config = dict(
    vocab_size=8192,
    rope_theta=283000.0,
    tie_word_embeddings='early',
    optimizer='adamw',
    learning_rate=0.00108,
    warmup_steps=570,
    schedule='wsd',
    final_lr_fraction=0.0,
)
Each number is 128 + 32 x the weight over its row's rms, rounded and kept within 0 to 255. Layers, rows and columns count from 0. Numbers have three digits each. The size before them is the row's rms in percent of the matrix's.

# layer 7 attention query, 512x512, rms 0.0479, rows 408-447, columns 256-383
096:122151105110067156136187201087156142138120138123115122175110127160161095112149120129118074095121115160085090066138103152066174151148133222144185142158157176139114094138128174108156098155157142138122155087143169124117116116192164142128092163084160098122159113105127125130083126112108145080119098147110107090089098137134132162154153120162118103121112151161144073119090126131122071180111
084:110159097179146135153129167095133121167196133156116143148120119114169133126132116112139100096155085107120114082168109090050131136049165087132178139147153078072204181149145134178127133141141131124086135145140201124134136132122115219138099118163141064089133122121141104106128199098136131118174115104161105125075105129166171153139147126118152115174137158155176170086033161100102154141059
096:196094174123124122139197064125092139089153169119140168093190117213157120155134082120123101179118141122149086111117088159132119118162111131098090070174094195129115109093072109118202090141113127097101147053140087130143154107089105119091094151119135140109113178188121062071129135185142164140110138156120153105133157165099132168125135158148116122144146087131069141168130160120099096094118
100:144161140149132116142114129143172194148141148082094148168179122095165102163090057117136136163116169120087169123165195125176130194203150145091104093118123128110046200104110134103132144126095073144119138049180111106123121128107147151149079154155127094141115035073097134114130113194100125128063173070164087120089147171098083129113121123163120106131110182115139131124115179091088104053155
100:105055124120084121074043139137163121091088148144115136104094104069167107189108123078113157155071107134136118159177063103110126086101140149138202133105152077130112149130096085129165103143127101186093174166151106209085142137177096149121046085085140170110115141082165113099105178164108178127161141110123091147107080137091103144133105161103123141135098106075158163157178148110176136124118
099:146127111138117159109123084117077138090102177131139181078089085090125139167133087107146144149122064065117117126119101117149142099095117151108053126117092200138081104082093187128156103078139098113109131203123055083169106050116166087127159101064118159108114133116096094124134129147145161125126124128101088149138082158134086158119130184096121164110158114148095110172091089177171080165125
084:112117196103098154086111085082145159110149133133098126101129093160170104102208134098135109134140108100089122148115157134146104106180148135131136137137143201133083091104141162147234152144107061153104117145157120139126089108157081132162168117096105190180150121150147130150086164130130167122090178101052110107103106102084143162116107127149091135117117135106140104167126119206107159156161
099:132148140131096141096178087168152088156082117135118131159203116146136103178159145149077113122107104076082137125123162168139188174113134142131123118055170142093169162116116105130143107169156190074151154094095142124081120128107103135162076164097127123090154133114139086111191093193119098122084133097128141108110098131076058132139112132118137136137142083152119137158155201118103167098099
085:111140141114149144143120137162198117099103093094057059153153133109119137099156195124130135088120076085174148107123146194096154068056054121117176084067157150063142122156120128151144139103138148095092141123099132169119167148150152137126122162141114060141124144129153150141158136105078111127115141131144142117119151088129111087156169121114134101205151137158157140122159114170186154156106
101:113200122164134137209124164148204215158174115077138111184149121099166098121121121113094141111110086138108113154142134138168119196173084128116169092145109120127079183108048168162120133135121137098090133123119165112134104183143156110133120137104165067132105101049100088136099120135132147083062129101146142141073122169158135173145159102123191077122090171176136118147109086161170110146092
091:132111128119127147173117092175130124131152158084129123145127100147179062115219176182165124191059123080102097122048124141103133121189112129094112143091159126098101169127172162121165227102172132132073163138221135142115117176153143117159095128063140112111110117075094151148154168141167129113069152081085090129109129139091117109052140149161088111117156142146102103132123101168090135141125
091:121234123143140176191075130181175130121173074073130081111104088098135110096117143151163182122131154127109186160118090135156094166130145109140093073128091171090074147135120157119097152128131077142148099106171105095106057174126175096094191182072153108088133103086134190130129147130186128110130161126185130184094111119090154105136176116119126146138071163122166154136156073184069190162129
091:108078160160093200148153112132097158091145084167139164120095151139136147141142063100088127134185107196126155149135044092128161131097118091100133186139187141183186082110112095128117060164092125163139091143135129120071104107121160116146136198163150203147162095151148159112116183127143156131173082146123108126180153099128088152154056126110076097059153131125131131109155144136090154149147
099:149130111163141116095149107098131115122132163112144120157131103093123162101118092142105123121136056140098095105149103148137102071129094055167116089122125163087171153120117180168175118099126149109084061145085138155106161192122105134108136123162081066122092192161135095115142125141111112179131163153134124154144092125112143071127149132085104163113101092105128125077128174140148127193103
100:121130130161134090165096167128122113158078126156154139130114078097165098155096109099131132094163120171154072139132064087124058129122108129149127157144116047091124132157136169121091105167106152152142158155135093113120084138097167098112147149193176074121081083144158111194093086124167113117090174128171149149141128168118141106172105120195149111105180134111149122127104112120138088132070
112:144091128170185128106145150122157156124092119148149137162140172135124189127093129093104135177086122104219092127180153134101112076118077073084147166140062072129198095135109096174126118165118166130110117129154150132152170088069087180144141083135100198175123177174158148076134136108108082172188094145141133166178124076113089148134097149118124169109124119141085138105063159076191111179140
102:118100150109129155107184215141140139055133068143192143166094134125116131163109140145136169085167082134124115148144134113147154170132076142138141073150132155139147103139112087139153068197108098146164124170132111135116136155099136119115147129083181159133105155178131139116125142109132161167146126126138124103200126154133123126168093180116140104148135045128122121118187097159160115124098
096:153083090131136093140061188162146187157104138094098110109125124058128093100095127152208148097140147118127178108112130172126108109121166145158135143117127073117133153098199150088095138164145144117126103132093121131169090151181177152161109154120125077118067144143137138189135143068174094145141091115181146144126158175089179063164145112114099102122086125120155135041058139143088129067144
082:204119096102104089140095157134103126122137136145165123130193150083119093154111175137185119138123188096152187127087184147126102150184155163102124081102113139091087139111165169092101194145095144091174120140104096108218102158134112098150112098059108122148066145102072162128157114102189088146134107111166139097176108144089122088100158110150145134152159160111144132127169082128114162059141
103:133180111078105178139146114105150167187140134127054108153151154134141148099108143175142126120104188098113206129079109150144141153101139108138125175084146126096111206111199133114105142168131173085128105079167104122160077123125141128137114123089108159099150187089128167160130122125151099110121106138124109129043085140141115137137131122075143075109180088140079124125114126140071159054141
094:135098107196167091145149132165104090108149132089115144152073177113058133140129116117181109086153124147128083155146104126154140162133095057130130090173096189146141085147120092124098060163084110165139180163090140098100156094074077132094181167109151081143160060111103102100074128092074080137160114129138191158197211108110143121203073161137108164158101129138124163108121173140115116119095
106:073126184174155150161203107123137079106175149154122124113106151186134141178169105095102131129159150194118140103142161113134151114122135067158161160126156147109221093142091104196068119110171086161171156145109099143135148056120125116063180136149095131095180118123131158052101092087132130100160112132121080066102108063118148138091130096117089170138119089200106121123107109075144109157097
099:127191149160097139089147119112190125128174156125129094165142137112158119211155063129064113122156164156098166133135135144175092169104081137160117091078152136053129127128116120103101100069091163135156172100113114172089160101134115160120075179077120080081102098078153143062131124167083118156099148120146125105180133165071139108169113110146126063177188091112132086160133149162191131093110
096:183167178138190164102106105130155133119116163103075181111120116194164129109121230081108162110096184069143114125158119133178134086120109135174134105075144175128206110171120126085149165175141140135149175078094098121150113149130159124100197134135102135144148137118156161158140055162131120118088147164130083104084108124131148087168139067122099145154162091157115104125107139117116101119136
093:087177121135143186168121132124128141090120113151105099145125150157169121140126144112179179125114147127110148130155152162137146164106105137193101076165127168098094114124110185161135113121121083086162148168084089107129130145120105142097131110065083114159122090090120138073142131094132131140144101131168067081093163094159138146127141093086168107126102101127165105154170037189164179189133
102:108110108084081124091116131130177117099106162141139129189144120149182051199147080080133074086093083098064169128104139148082225065192120148140118171065172150131124151080116128165178132138156151117082107132153149153176172171156087165168060092127114119121114145177130128142088117159115114142064120151121098094136103178104063142119116153121129077124138127158121070144107172148137090178104
094:115122068115159111153087134107040141196149119120094102113077153130176082136130126148133123104167075097135198120053084127127133111138185125069113134077185134155126191137141149114143161167079158127116189122099106136120085127092112168094151120149168082086084128087100144153120124105119145161089155125164170119160057176080186073082114131092134115172140093129161112143138129152085083065129
106:132103103129132133126071137147098126129125122100118135075146135148137164098176118096096158126143096129131130051078136126159095117124106106174132163066081129135180097113086099123116170044151121135123169177098141195129114121146099143082205078081077106123161154070112138090134169107101144110137087099109093128089124050130171107114163163128126176126083084126151149145146144137151107110080
096:107205145141106098118148106138120163130100084133149132149142108113139094144115146105156091165158090143100155206109111101166093142194131115148110116126147137143118151086114127168143096168110131118192096190165184137172094158151179171184120181079209135124145091133155154148163139140130120145086125150142177139138099155087164095127123126099114146092107159114142126100123155139087141114093
104:091119166162127173125060122120119096143170141141074125124064120116152121147132110162154166133120150163069138124142113118094145153129160099152158134142144095157206175155199112183086117128154173154149148104147101104119098131143148155043185157145159115086103123163169125147057130116149130131131131124148103128086120127091178127150115081145074133142131108181182139071102102121039135162141
091:128137198165188078145111167105115144133141121093128130138071120147110176110127141151162157080174145164119126149145128089130050140161108109136181129166112070131184131164154184074103139107151113120154091144055102084144130147128153146122170125088105104105127126108108147151129140084144125138085166180135092116162133172154150100136170094113157079111089100099138167153125118064240142123083
101:111111054141097139146130130127139112089175136147151154122117132086176058200130079109129105147123142099111168102139109148141151189136212115102079089188157101133089149088135149118148091171089153102089090132122149119087132132147123170155041093051132141121153095091149125125124101118110110176102103120151133133149151120079063115121088090176139092139086160133135138203189106086112146120143
081:163134129096126098109098141137098125173075125143100144139115157086139111090138088112105084120122120088165168115146150111137143153126110114159108156145103129143134141077170091116141111101131149089179104131160131108144100138111060100107110104064090106155156133129104083178093120159087094154107102151123185147132108112145129174183179190095130137132126079124100121152205150082115159115103
093:144150204145151146180075171115136127139155142123142149120123113076197134100054092123123172189125124135155119129149083070132051124129182102121074084187124156113091144163150140099121175132104121101117097079183137147125121163110128067098161180103112113112113154127088123159108199141197101138184171163123181223119146154142158157134161118194108083058103093096104121138121078147168154169121
108:116103097116112112161152156217107152099164082069152154099163167158103156144131132105162113138173155130192073137147148116162109145186141135095129133132111139149100066124097156127155125140085097138110077154127125107180117168100146111132194130107138126162097180158081173139180138091155139146133121157116122101088166144158198136131109158117156127062096122145123101155187050192133108119142
094:106110102090146159122082133184110112099122155169127137186172125190120109126189215130100104104110097063121094069098150196121136097104084123141098073077101080080113139103158166161185178133108133153097150165091123086110159087134138144139099054176110158156136159093141087137201097148156149119106167073098101084075183139107125097116130153124126160159141108133175150174147106146160114154155
103:125144176116139102167194057117084130080147108119117115099082104167125175104198116148120154150109143072126137153057152166203177121124145137134129136086110157099111150121144088107120184115135117104159124121165135142130110115100109130100170143098158112178173150106125164127162145091137097097178101132117179137100093102145120167099172099117191119126136134167130139116178133139114137129096
095:139116057154123134201129179118118139081079094133163115203105141150159112154082155162138154115133145108096122131086169087151120221056216131160060109161142168125113167141126191096166100136081159087152178147136157097108106072149119108146116129090182143164120102130129159136192132119164106106146079169171160145167164159106106154162123127119135127120088143067105126086162111141143193105102
089:087136094107145121120083143125132145151090146120088125123142176121119124123146155103042118131133052124115109109129007094150127104111132134177102116098075133149076121136078137176122137110159153141114106206190197160111101120151106164148093094127115092126159116071138078109110148195118149173119092094075162117084074064128100088075073139136092101105088174111176133177127176089114118154107
098:122200182126135124160109156162168125112123091129129093124143138118149093121149202126124156090129143136137204107109072150120130117109160087118141134116171083131182156099188148151144113124115099130206142106107174117089116099175148164143147158046206065093077082070129147116162085138101135109057171115113133103156080162139171082161142105089125132120148158119141103137125141118124152068123
# layer 7 attention key, 512x512, rms 0.0479, rows 408-447, columns 256-383
097:114143076076157126127147074125117152096128130123138155140175112144134116154171193095097112122130113130091138103129136150101099064097164160129067089096165181092130117111194146113163155134149121132123138102168131111164111074101099128170104136137144131123062158143109108117176165196136100159171134134066145143169113156096073134118065111085171133145150129127130134207123155113119116119103
099:134196124192165133185078206115125080184131085118125113144089121129118162082148084157128150080103178139124092189112085102116154140157072166128184131119123061154135106140105127183155125125105129146111147165122142087166092114140160150087158104120146084097209084075135153148082175101161156086149110154141209100107169117141103139162143139110127129147129099070110106095068110097139081106149
100:159106119127128173110053150121117125132186171152094151154106181082147153133100108146128095114120146140129162117137186093139121122123079143134146060075103119158104099123144190072145071123091181119126117075086096167084163143039130175116086112201141110145151110117118118083085156144065054155126153148155165136134186208098135137146046172132146124145092093116092136191097111127096177128176
099:108085138143075169104108137118160130105146100086111155122190136104142122141104114148137100113178175179128112167107142135123103125143144129113120072152122142107126135149108146171097134176090096096145186096155124099093104165094158157163101161118167148123073149100153178142099129107144124221118122155139118133094129110058127129165148144143113140161119157123149144108164155160175137101054
105:112114113126158157104150141137123145102096121113082190122116112160130107147155145162113153106131149154140154126117100151126091104136100096175082033124103116059087131103120125072145117126146152114089100137103111200084117126141088094138075094098173147141080182178140102128178085144189088186154153119130099208151161172107106124113131096129202113109163126158137110115146162168076174102141
113:106110142028097097123174077090130128086097105117131105130164083174075080127135152108111066063145137150093099124138096122118087089068092109137107105154098160123123194162179107054092111148125129111134104130103095109096162158151060103186082142145137156164040163176167095154197086160178079133170101088121105189182117130096106120115183121116161098098175192129096164097111124159136136133149
101:108099093067128166092183104097102124060069142100097128138171098202111071151138134106085138119107120152103116135127139117112096121078125118102061084134113192105121157109178131099105128147084120149115076094106105156075145150160099101213078134120113131157106225147150090150150059170173093133128151077129067192143119087113090116115133123096156106090144151106106094115130162130129122103137
098:083155150115179104122121105143091148202153114130131130154133120048111080074109118105124159076193173138144147157108156128168110120121133083099103191140140042128149146087131155087148118093161157030146130180093155100143074142070042125129122122142106041134167097101115124110078117101127102156070149140133151129133091142080151101108184152162116128154081099117175090147142111149130152145165
109:135167177153137134135090112120130141204183112146120072152081139078104138090104112139131176116174107161140172112170126086186131177143125141138166158145099110172135093116079129153152132119114073085148147205073106082154124147125124117064143152118086117135195075083106144135106132095111197126125141178107114131082099113189177137109141113138152140127090141109162149080141103097129098138119
103:125120051088092141110180115081076138101099081112156168158184157164050090105170144101140117132135140164097130136099157162105118174095141166178084011160157177089147093147155105169123138139133083183147163064151156145150146123121156133180134134169135131147091113126131098113096118175133161087147136120136104087123155155170080135097113139118175195106151124197155116095194187131114183064105
104:096163116089150180157176123135070155231194173075135140113092122119137151062181104181118134100136156136110156175134151142149131160163094128079133191171130101203115104144125126087133123115075136160134121165123087165105125168166135125150148115090112058087114166111118133110114128136100181122167114126151107115112049099109140127175169145166171116129102139132172119053104140143143135143147
107:139131137188138171177086119140106133143206137120148107085124143133144174093155117136132135147122118105087092120146121108164209162152129116095201173167115141197131114123080105136111107131070083186120167169142106111122159145162180119118166101140099071118191087071150120086079114176116182087099100153102138057079136128156160111149128145158119140145076090139124115083065142105128102123135
098:137104135111112105101103031095104150084073111156152138143143165154145056183148158119109111179122131115095130113093092113073116152082168117153107135118126150116122184080145103085140147148155182140156188113140131148161180125127103112167172116102113121121062167152119119108139095158154065134117119112144136141153138147105117089117107140076088096091187132180092098169139155109129113132161
098:108142146185109155131110155106094091116104120146067096148068171120088157150105081120108112126139132162145092149177111105158181174131058180138113067148101099199120155154076154144135100128084111182126119168063119137095094138044154136082125131180078167164103124080164119135074172088115177149069131086142130154141119119143152106069132170107122165102138138100145148134126068037119113125118
113:127099135090130101122165136133128114088095176101093145148180125153118168166147098130048097110096128137152098115151132150094127085081149120175122107080120169100110137080146107117148171123140120136097158058162117160142123129141114101137108144109096132197111129151131171093128157144149142108137082108109161165169112121103059084057109138124120155124217085205108083193165120115116144047117
096:151091130173121059053063141168165175123088091148123095167045167097177117100091118156148121082154134128178109170161126100164084120094074088152156156114094065151101105174107114114103114132168180097153060133085152151097119135084150113095150169117181109136114132201110153182189118095144062160147143151136130192129144113138157136124173137131174077106118133084122164098136072115120136183144
104:118134090114067123089082118133143120047093068126173149103176104144095057149122139133119134200101125091105109115080128174060064107115116136160093147142104207102139163128176106159119178103169187153129130144105204135157121073119102071148086147077136085124099176206116112089103149171153066137137111149154124122166154141106115128071147135081141143083165142149090149122127109149146138174130
091:117155170213118143167097176152114102158096127168119069073085148143135186132118112161126190116157098151136136150098112129136185165197099141101169178108158139143103062149058145116141145142116135118099175149128149120107093148193167162096186069161123134107142114086143174153170141085122148103076165159146181092117096090154133119150122169115137168119119101149084151114143149106142075145122
128:145175147144130093165124146156134110197184124099148149098098104059167131088142115130155174100144148158134145163154128133159154121197092126134162196156142082165143113150097130143087119084132128132118126166139089095150100153154145124076152138150138114080188097092143146154081162119104174091095127171115151117111145103143186176199153131181129127103087114118142109090068100157115136200130
091:107100104120186090123163171133126115110115185142120112120161097109138144143160140131082107160103128131155126148188180199086112125106206098081099141122137101079139099080123082118106160137085176142165123112118109120126139070111099112170150107140081144110116115081107134106188083078142135171102156074137098077084000093093097147155108121155137180161157096057178065109114120114137124177156
107:135164209158135111131068133114164112161182067096167099134107119099114118124097116099108201126112090133090097127108126106138170157155161165150202200170135128197158144129110080127130093120085066170064195174122087089126137170123171114066178153144093108103229095101125133111056151107097194041089085158159168108113171145170141143132150178133078167182115067107157125134090090082131057094115
088:162135133122199120179067102108128120151091089171132170147089074141097133138110137102157115159089179090067145097122103107116154067117178159104165171090117171092106161090122084193152099145141105090130093095174137096138134089146110141146201088164125140069176126149142093153139149078125100099150095128171148110156138147132173151142088111134107117147170122121075140144076123085158094075117
097:162085106133154175158163137122072170102102082153159173153123123070111065131150125142054184110122170107099127091121145106144167136170096131175077058169093137101085143157125135190094140121106143077124154079166057155107129103075081139133128112138107154138160118097123130146124114100098147143067161112127076159115153121090118140104148099103118138112104113083129114101158107156092165152087
100:154072134133123148061132138131179106087139136127074106146140173180133141193121069154136138129143073083079106061141198109102110177126200163099077103124124128088149150070161150132181122141056156142123074113117121165148161104149107122150079099116054110120144152099099068164194114130108123129131149092112096092152097141135084129118054081089128182145188104148094117149134112115119132113120
106:149136175167172175190074164116210057138160112137142138118136138087081199138122123161133160115134108153089138100147099102167155149191115175100191141150109112161171096119101045164138077121096145140115140132098106088160107099128145145094214153175106132075201113119134106151093129153116180129127114142117175085096115173148186159175074167093147128177125092089148103086097112114116106120139
099:123150046075177097110146100053133155134088113169123172165120124146123067103150151114125144107205168141103186143125115166113077126116094134123072033097136133078096140145183154095152124134147168108107110106101136173131115126098125150174083134138124151141062173160159141127166115113134076177171179147147110221195127135095120151109149106072171120091132183109162142096176120140161200138102
104:164151123176122096130159146068086185129179141118105127112116116125121184068148098135119140149147128120139087152124169118155149180148089105099196100107090095163132181165080136143159115115107123081139157124138073115099078137109094124079188127179125114115184103057142190119110120096094181086127108160124156093143124164116162139145155129159143121139091106139111118106068108124123113188104
094:105180117173114187179103126154120109157131122146112129101008154135061163099110079114160129116116130186149146093118112123137160169150084130122139168149140102166103097155090119169166116139086123173124126129163133126097160136127155062100132122116123121129164126147140061090124100098120172089110162138118141053074111131201137097139125110122106118106066085133141147065115107109165038076086
100:140129055088143127160186132075058157079071136131152130128196145142116090146131161140118121146111182075106142082064089130096186138079157128156093100153163161110121210124176136152125159164120103143165120127142134149105146129184125135187088180117129117193120155124167163082137102160142133054070114097136113130138114177085065061077114112111121131129157188172129145167203146131105153140109
104:151137170186166150146052162139123151082180132092137126131105122122138171120177071149136132175066099089082089127073144118141153145146157156076224184121077107188171122111146100119153112076088096170102158131110161100118132125176160149075235066119135088095210118099105138082102134082114154127119079154168139091134143123131174143173124150139135125170162057127112112123039142102155108128125
099:137095091170079132141167120152060105037102118196113164122133112121139106182139135137060143217113125100094099126108115139081188163130143148118101085110113178123102143162127155168140160149096117169155184081125153140137168093097083108138059090159064215145147140109121114123124128151130153117094125094067132083122198104154096162105072110078136149055171099135116170050133156107126083145063
091:163115074100134095168136078104127134103065109159114139097171102156136121103195151138124136122156147126106120144059168159095113182162185128131065129041141116101111173147165169059104104123176151117119141125126155159157080074056122148170090107118146135109097129130089144122131125156098135163140125137135114154093177152130100167138117141153149131150098094125166077146154173099112192172155
114:108127091092070116120168132079124125100009102164099132160117097103079114199099093103077160123139089107138114120094115168107108117059200093099082123121171186081124150139170126102150127143124107176133106101159130114117184109126119088174073134071088154198119103177141126135162118144126129133138156088148156122143064144075086125069117108089097146122117103110168147152182169102157125102119
105:141148159146113196107122121177098092152184123103112160089122172113153176093159155194115064160103119129129144153150140129168175127179143130094194092162126104192142119139101089112122099112104123198117104113157064086143135146091198117083121099142094085113157100119132103107079171151112144102087157134126119081079118149186170155182121187130143126099095087062112086105108105094126110129168
095:136057076101112085123163150194162112106141115084092209104128179115103092140094163108154107176117090176149117166193123120128106172100136076163121116127119139151128060118104091121117165129129173190094083060126176137136127098111125076125118151149139190137109158209136113116102094156101135106146145152086113071128179095137100090177124136116131147140121143141127139185092046168126201169121
095:137169073139112094051136169111126190184148145121116122161109123133063147064076093140195170066205132151145164172118123137136085146193100089105092118136091137096090134153138163135102150093186179100143114108065126173106129096075107167114086152123117059117089167159138196143165138125125069123217171111132116133092109073146129135111235116155123085107133120161132141083120077157199143130168
096:095148104137135189154140119135087116132120159160160040139128109151118202148163111145115159147075098114089132119174165156148105123116160144041167120164117117121143163137120121131144100141119102143147126097121182092168193097172109107144102112075139133120143077090128082126122101121152176131073111072147101060053073130157131164161104141118118088108133173147076114109144139079094086105127
095:099163124145135196181114124188131115158063129117168122106192076144119087125177129149123183189143059116135124080099140137104162128179194107102121158174159135147126172142100130113108097106152097147102135155145155103175116104151146087102131134104069074118152086105119129094144120190147154106153129135116173113095126107150083134154124117198094170132081143153130076091106137097123135176171
117:114119091068097159068204132143132153068055152118096128129161148158058096118133151087148073094174128168172144106090085127150089126063144122159062044139149139095157097116162100084112119146160148135078079134148095171117181127141103082175093159111151154182050187138125108101170109141180109151135099076163084175141069143132049105085178137152138112157102136128148188147172173105173145045116
096:138158138171180178139081125108054088192209119115097106111154115123132128143106122092105166184105092133113112045070117125169225174168129140138162187157112112143142131135109116171179146133129083158125134110156141149089159140169135097096196124105125104143210070075102161142043131109127155066133137127100100100129158143176129137112102083163139168174093127160143143144098135119121113136117
# layer 7 attention value, 512x512, rms 0.0429, rows 384-398, columns 256-383
076:146152132113164130138115138097166118100125102088111166148127118128167113125136163148155134091092206132138088160119172150110107149089141150094128113120155089105100080129136105164123086106072173176154123083109105086098154169105175164140127133186096161161152101122102083153074087083127099134130090062134106134142120161146053114142133123140169122119175173070086105116021099104121171154081
079:124169087116162152120121126114102106137150139128090114098092134125143123157104176079175091158044135157108117067155139158130126152137214089122089171189171134104126102167111123146151133160110112182072105131100154136098166132125109148119195163132114134126185141153159107090094106166169129120080101144133132117106164130144122051170116151132096135103114101137198151128117055145186179162131
080:161105187105119106094139160106110101189177125115087113156186137109133127152172115140136118111174183070164132174153151084083159142133165183100095072127104165116142129074182089090119174168150191143128177152140128179144165180131178113118111116134161065169077149118111167112154112097147104155120148127125159111144099160086099098168136149103155106084128143126206101143103100094158190125177
080:124102138145080124209084109109137126100084106088163153176111124106143091134152075152163071092135138187178096183136151166111153172130090159094160110166123159159105171115151097137158097147053135117116141113174131125126129150102111108151231138085096125152121131117134145105149145154174138095185137139158119139164145129145148070162098137123113131139141112100171157099106153147077090133100
079:112088125132102134157112118101152138152122145113123193148120121152123151173101140085146123088122139151154184109196079140082137157149151147147157111134162124116133176200150146156139147166102094091065123150128220096121077108103078133105090073098085135085191138100105158106109125134102149100089132116085128110128119117112129126131188129114144144117105111139092118130123116136141116154100
086:149158111150130102134101107119124126131117084091186117146141120091155148123060189101128083099051077082161162117141164183123139099134192119089119147193156093110111127110128176110171121129100146150166174139165181101120134165163129075088090052097111136141116158128166157154139155116116130112087104133137194185125109119076158067111129159131133106080112092117139115119121206111048108106088
082:132104117149137044105163118125112123103055104173098124129093124111114110127085132140089128055136104206128087117064140160105133093120098120109130152196156113099108119077159063155153123088158135083118136135095140134103086137115161094130149141130093135146132140113178179163121105103094180134127132106164175130115166141109082147117166159151148142085127171052061160096151147105083113092130
086:160139151176109131142100054111095093115154159130115108161131089141122137121188138149119099088114069173105067096163108132098103121160142120162098152095140111105107161154104139110107164147133093110082135177099096141083132116135146183109109100139097149129109160143151056153155125090121107122116160176133158164173095180124173105102118107163147114148108143108150128126183121126182104136079
080:174119099107109092096152140177184173090099175102115073134135129127085148142045095137140155083157158142160144110144137126099164117165170186094168113117190144130132129103121152125156114185090113135194143108119091157191115142099054150142118124113165136139064170173136207144155135157149105114151097146157156144121068147136142118131124171109080154100116131129137156172194176123080128123156
078:161139146194132051153169033113120150112136110133119158142071169142093160136122205080187130143099056151116124106161200142123121130220149090167153076181116092122111137202181149133108169109052095116185099207124183123154132087158097152145098076160119120139105149144140126166080148141175120173123150137219182130075139074150050136056152111084110135057126115164116112122098123121175135162127
080:123136102151171120052125094119160103095115122097075071083108113146157112074116089126131116135156098122125137128164153121148126154173171184113119115177060141104141094141173088077124149100096127099129170117152132169112109141131154108165096140168123125144148156171117162175158136106127073125169116123101153175064135113200079140146072085089103102135200084091133094105079106160135175106097
076:131133121157166149129156162133142164123135120121191118161116125112092162169146105146137175146096063124124153187179099118116146175111068146087124124191105116120122116182163142111111091143146113115137124104141190184071086115149122087096124093145148126073095143146107122054148123119059185071170090153068138119168105159062110161091143126122097156139090093134126134119157112171173155129097
081:162147106147194092112166100102119125098116125112170138097155178153125130135111181077109063116072064164144113081136120143096103125110133090154077175126161130142103156079110165187135120068141098097151106136144133101099137090131057087061137157110093131083152115092158132160106186149080124146103151127151131101028135107177097124152134077152080115152093146118137142166134171124138149145133
087:101101134101116163161159151160087110077108148085140107148105095153136165136127194091109138107119161122136070069124115112103125153138136146082107157119181117124114142132142097181119183124104108141107128103141141112130144058103190146133187111036095147169137135089135111127091088126150116202119058116122107141146139072149122120174078154138129133059167141082119150107169116090146142143129
085:090114130169144177127130175125108116152148129164170095173112108124131134117106115107144144144141138178154151151102066168157146126129119137108169109125114129111138084091160121105130156156139191151122122071128168183120115144162147118078136130059116104153112092122095118125145094147092129093161165142143133118091144109115096082103143147129207106108160154109101148157121106146133152106129
# layer 7 attention output (transposed), 512x512, rms 0.0405, rows 384-397, columns 256-383
077:098133162117109129080178118079141103048178108087083080153188136149136129177150115140147110127136113129082200096093120142137132091076073167198146156071109172127194153127123123104107141178126123091156160172096157178134110126135166098197100106130079122078160164179120090162115157121024067134093120161166151090162084078088146145129088140108063148141160091181123104152111188171157081115118
080:098155165141166112177157124102135167137222122154169117173108170203167158128165149154145165175144179105150124161142080141140142155122134168090096118119160116117145159155146143133068097146086164175098124095130144106127087067154129118154038120162177151142126116113131152159159080117154149146158127163087130121125132135146111163085080104122107139127171171077134103101119107171098109104138
083:077072126175067143065116101108097081078107142176132109170091163086035128107151144137109102063134059170092129089124155141134123085061069105166137138082106164081187101125114093144141172115131112144109092183100118134115114146128158108087175150120114148132184148152146088151087135129112109119093127121065121135168075105138163135077149126145076139160143082137101120112139131105169113168080
080:111123120129070075142122121108194077154102119127148036115124087128095103157098106148100138133087089062111159124123079137108163179116155133136099163143174131072159139103064144132110141116153109157107144088112155166117122131116105183136084144098147156135160080071153051142096079171111184160086190160117115134157053142115119188172060087122138137159076135168104158122149110139102092090120
077:154165202112144169224097149187125126104147109143152123094099120133136085141125180175140192142130175180203157136124132133111093163160133141117128134131135075141150134121120124112103094094158073108168094131109116088145094195124145152186105156137156160129091114088101154153118127154169106164136093146222121147100132145132140127168112099077132143061131096082083092092100122129151120113182
088:157141151092094119159168181114186098100163062134060094121131153171098190130120091110098130180185096132094124111105062118132166128090085119153165158087145160111126132149087143120163152155102168169116117141132110162093146149118147139130102155154090118163131109139130100098117101108166175080103148133091133109145107133168130147144116089142116159152128114168168123144129182158120152166118
082:147135128159121175136117202198125155087081139084099067096153070128087134177129111123107114120140120168144155138089094132139157115204088167181169121131056076147111100097081097121157117149112167083155140163093106155172193114144150111133049090142167103113126074186179111158116109154173126130132169144153153145180089146100117127138138119053102129115114120167132116203135219083110136191125
084:112170151092148117089180135124114124148108155130168146082144156144131132122116125110137131183148139115124112191064144091171150140093149126075147121122116107145110098130082120120174164104115128132184115094149127091135137084165131163161118155183139102091121109116093180114070136182221155139116132106164140122107056180144182108117107158157138038136126191069125135065090136110117146119186
084:102076129143081143111115169058109072183130107145104111109109140143121110090123096137037141090163054098117211075153063105112150080107067087168178122099094118101188097142042133141184136098159140121137115164102161145060140123138142120087171103127069121172171140127150093142106163103091156104124097118113096123125104146111216159163110117141118165158088116162153091115174152112130109129077
078:125189151141178170128174169115045081134071161107102079087137127120143105124141106115089126184125121149166142101081132166120113128116132158111132155153153118165148141148157176124126176156123148111135066059150148107086105125110160090173063133176132117105119167111098129095130137141168147070157095154138108101135113098095126119114083191123193153160191124152139112119142137129104112103143
075:129155135157156099106165084105111110109143073127091096144144143072123155095134082124103123147150108166029109176100127116181143103114101114189119167141145146096181145130165107201109142105105114174148143108140163138129126128152098157061172163188118110109147182142120101113126120197117180138083152081165102124138106067120171058098134155139138130126106096136126151107108132169136110190114
073:153194089111133141080167123132168123086143097141151145129143152178158067151058166126094172159113154192125136148118083112096118083122147146119140113174127181102145131121148121102084144131094158095136107085206193115078096143135096120146147141140172097139162114158076157145113193115138149135115137149171121115064119108167111100125097134096178148101134148086155116120040119130129129141120
084:121213167057147134169099172199154191152192099121122095123075087103184112105115092120138153138162167083134138173154114143146114148143219119083112118134144084150133149134139189151086130115104192124141115118152112104137139117146124133172053120154153070110080124094130132139111100104176164128127145145135138140078139139178108137063141097092178118087163192131137159139142081100122158149156
092:104118181098138152122112121183169132111099158147110114125130101138078086151129130161102140083126117137169123079124167162119163173145080091092140135058061103104121204076146135100149124141143126122096110243112106181165176130135101122127097108095119174115146115198128091167104182124138071134133145139170129138158118184075063111137094108126092079143161134159101097127145169135075115074121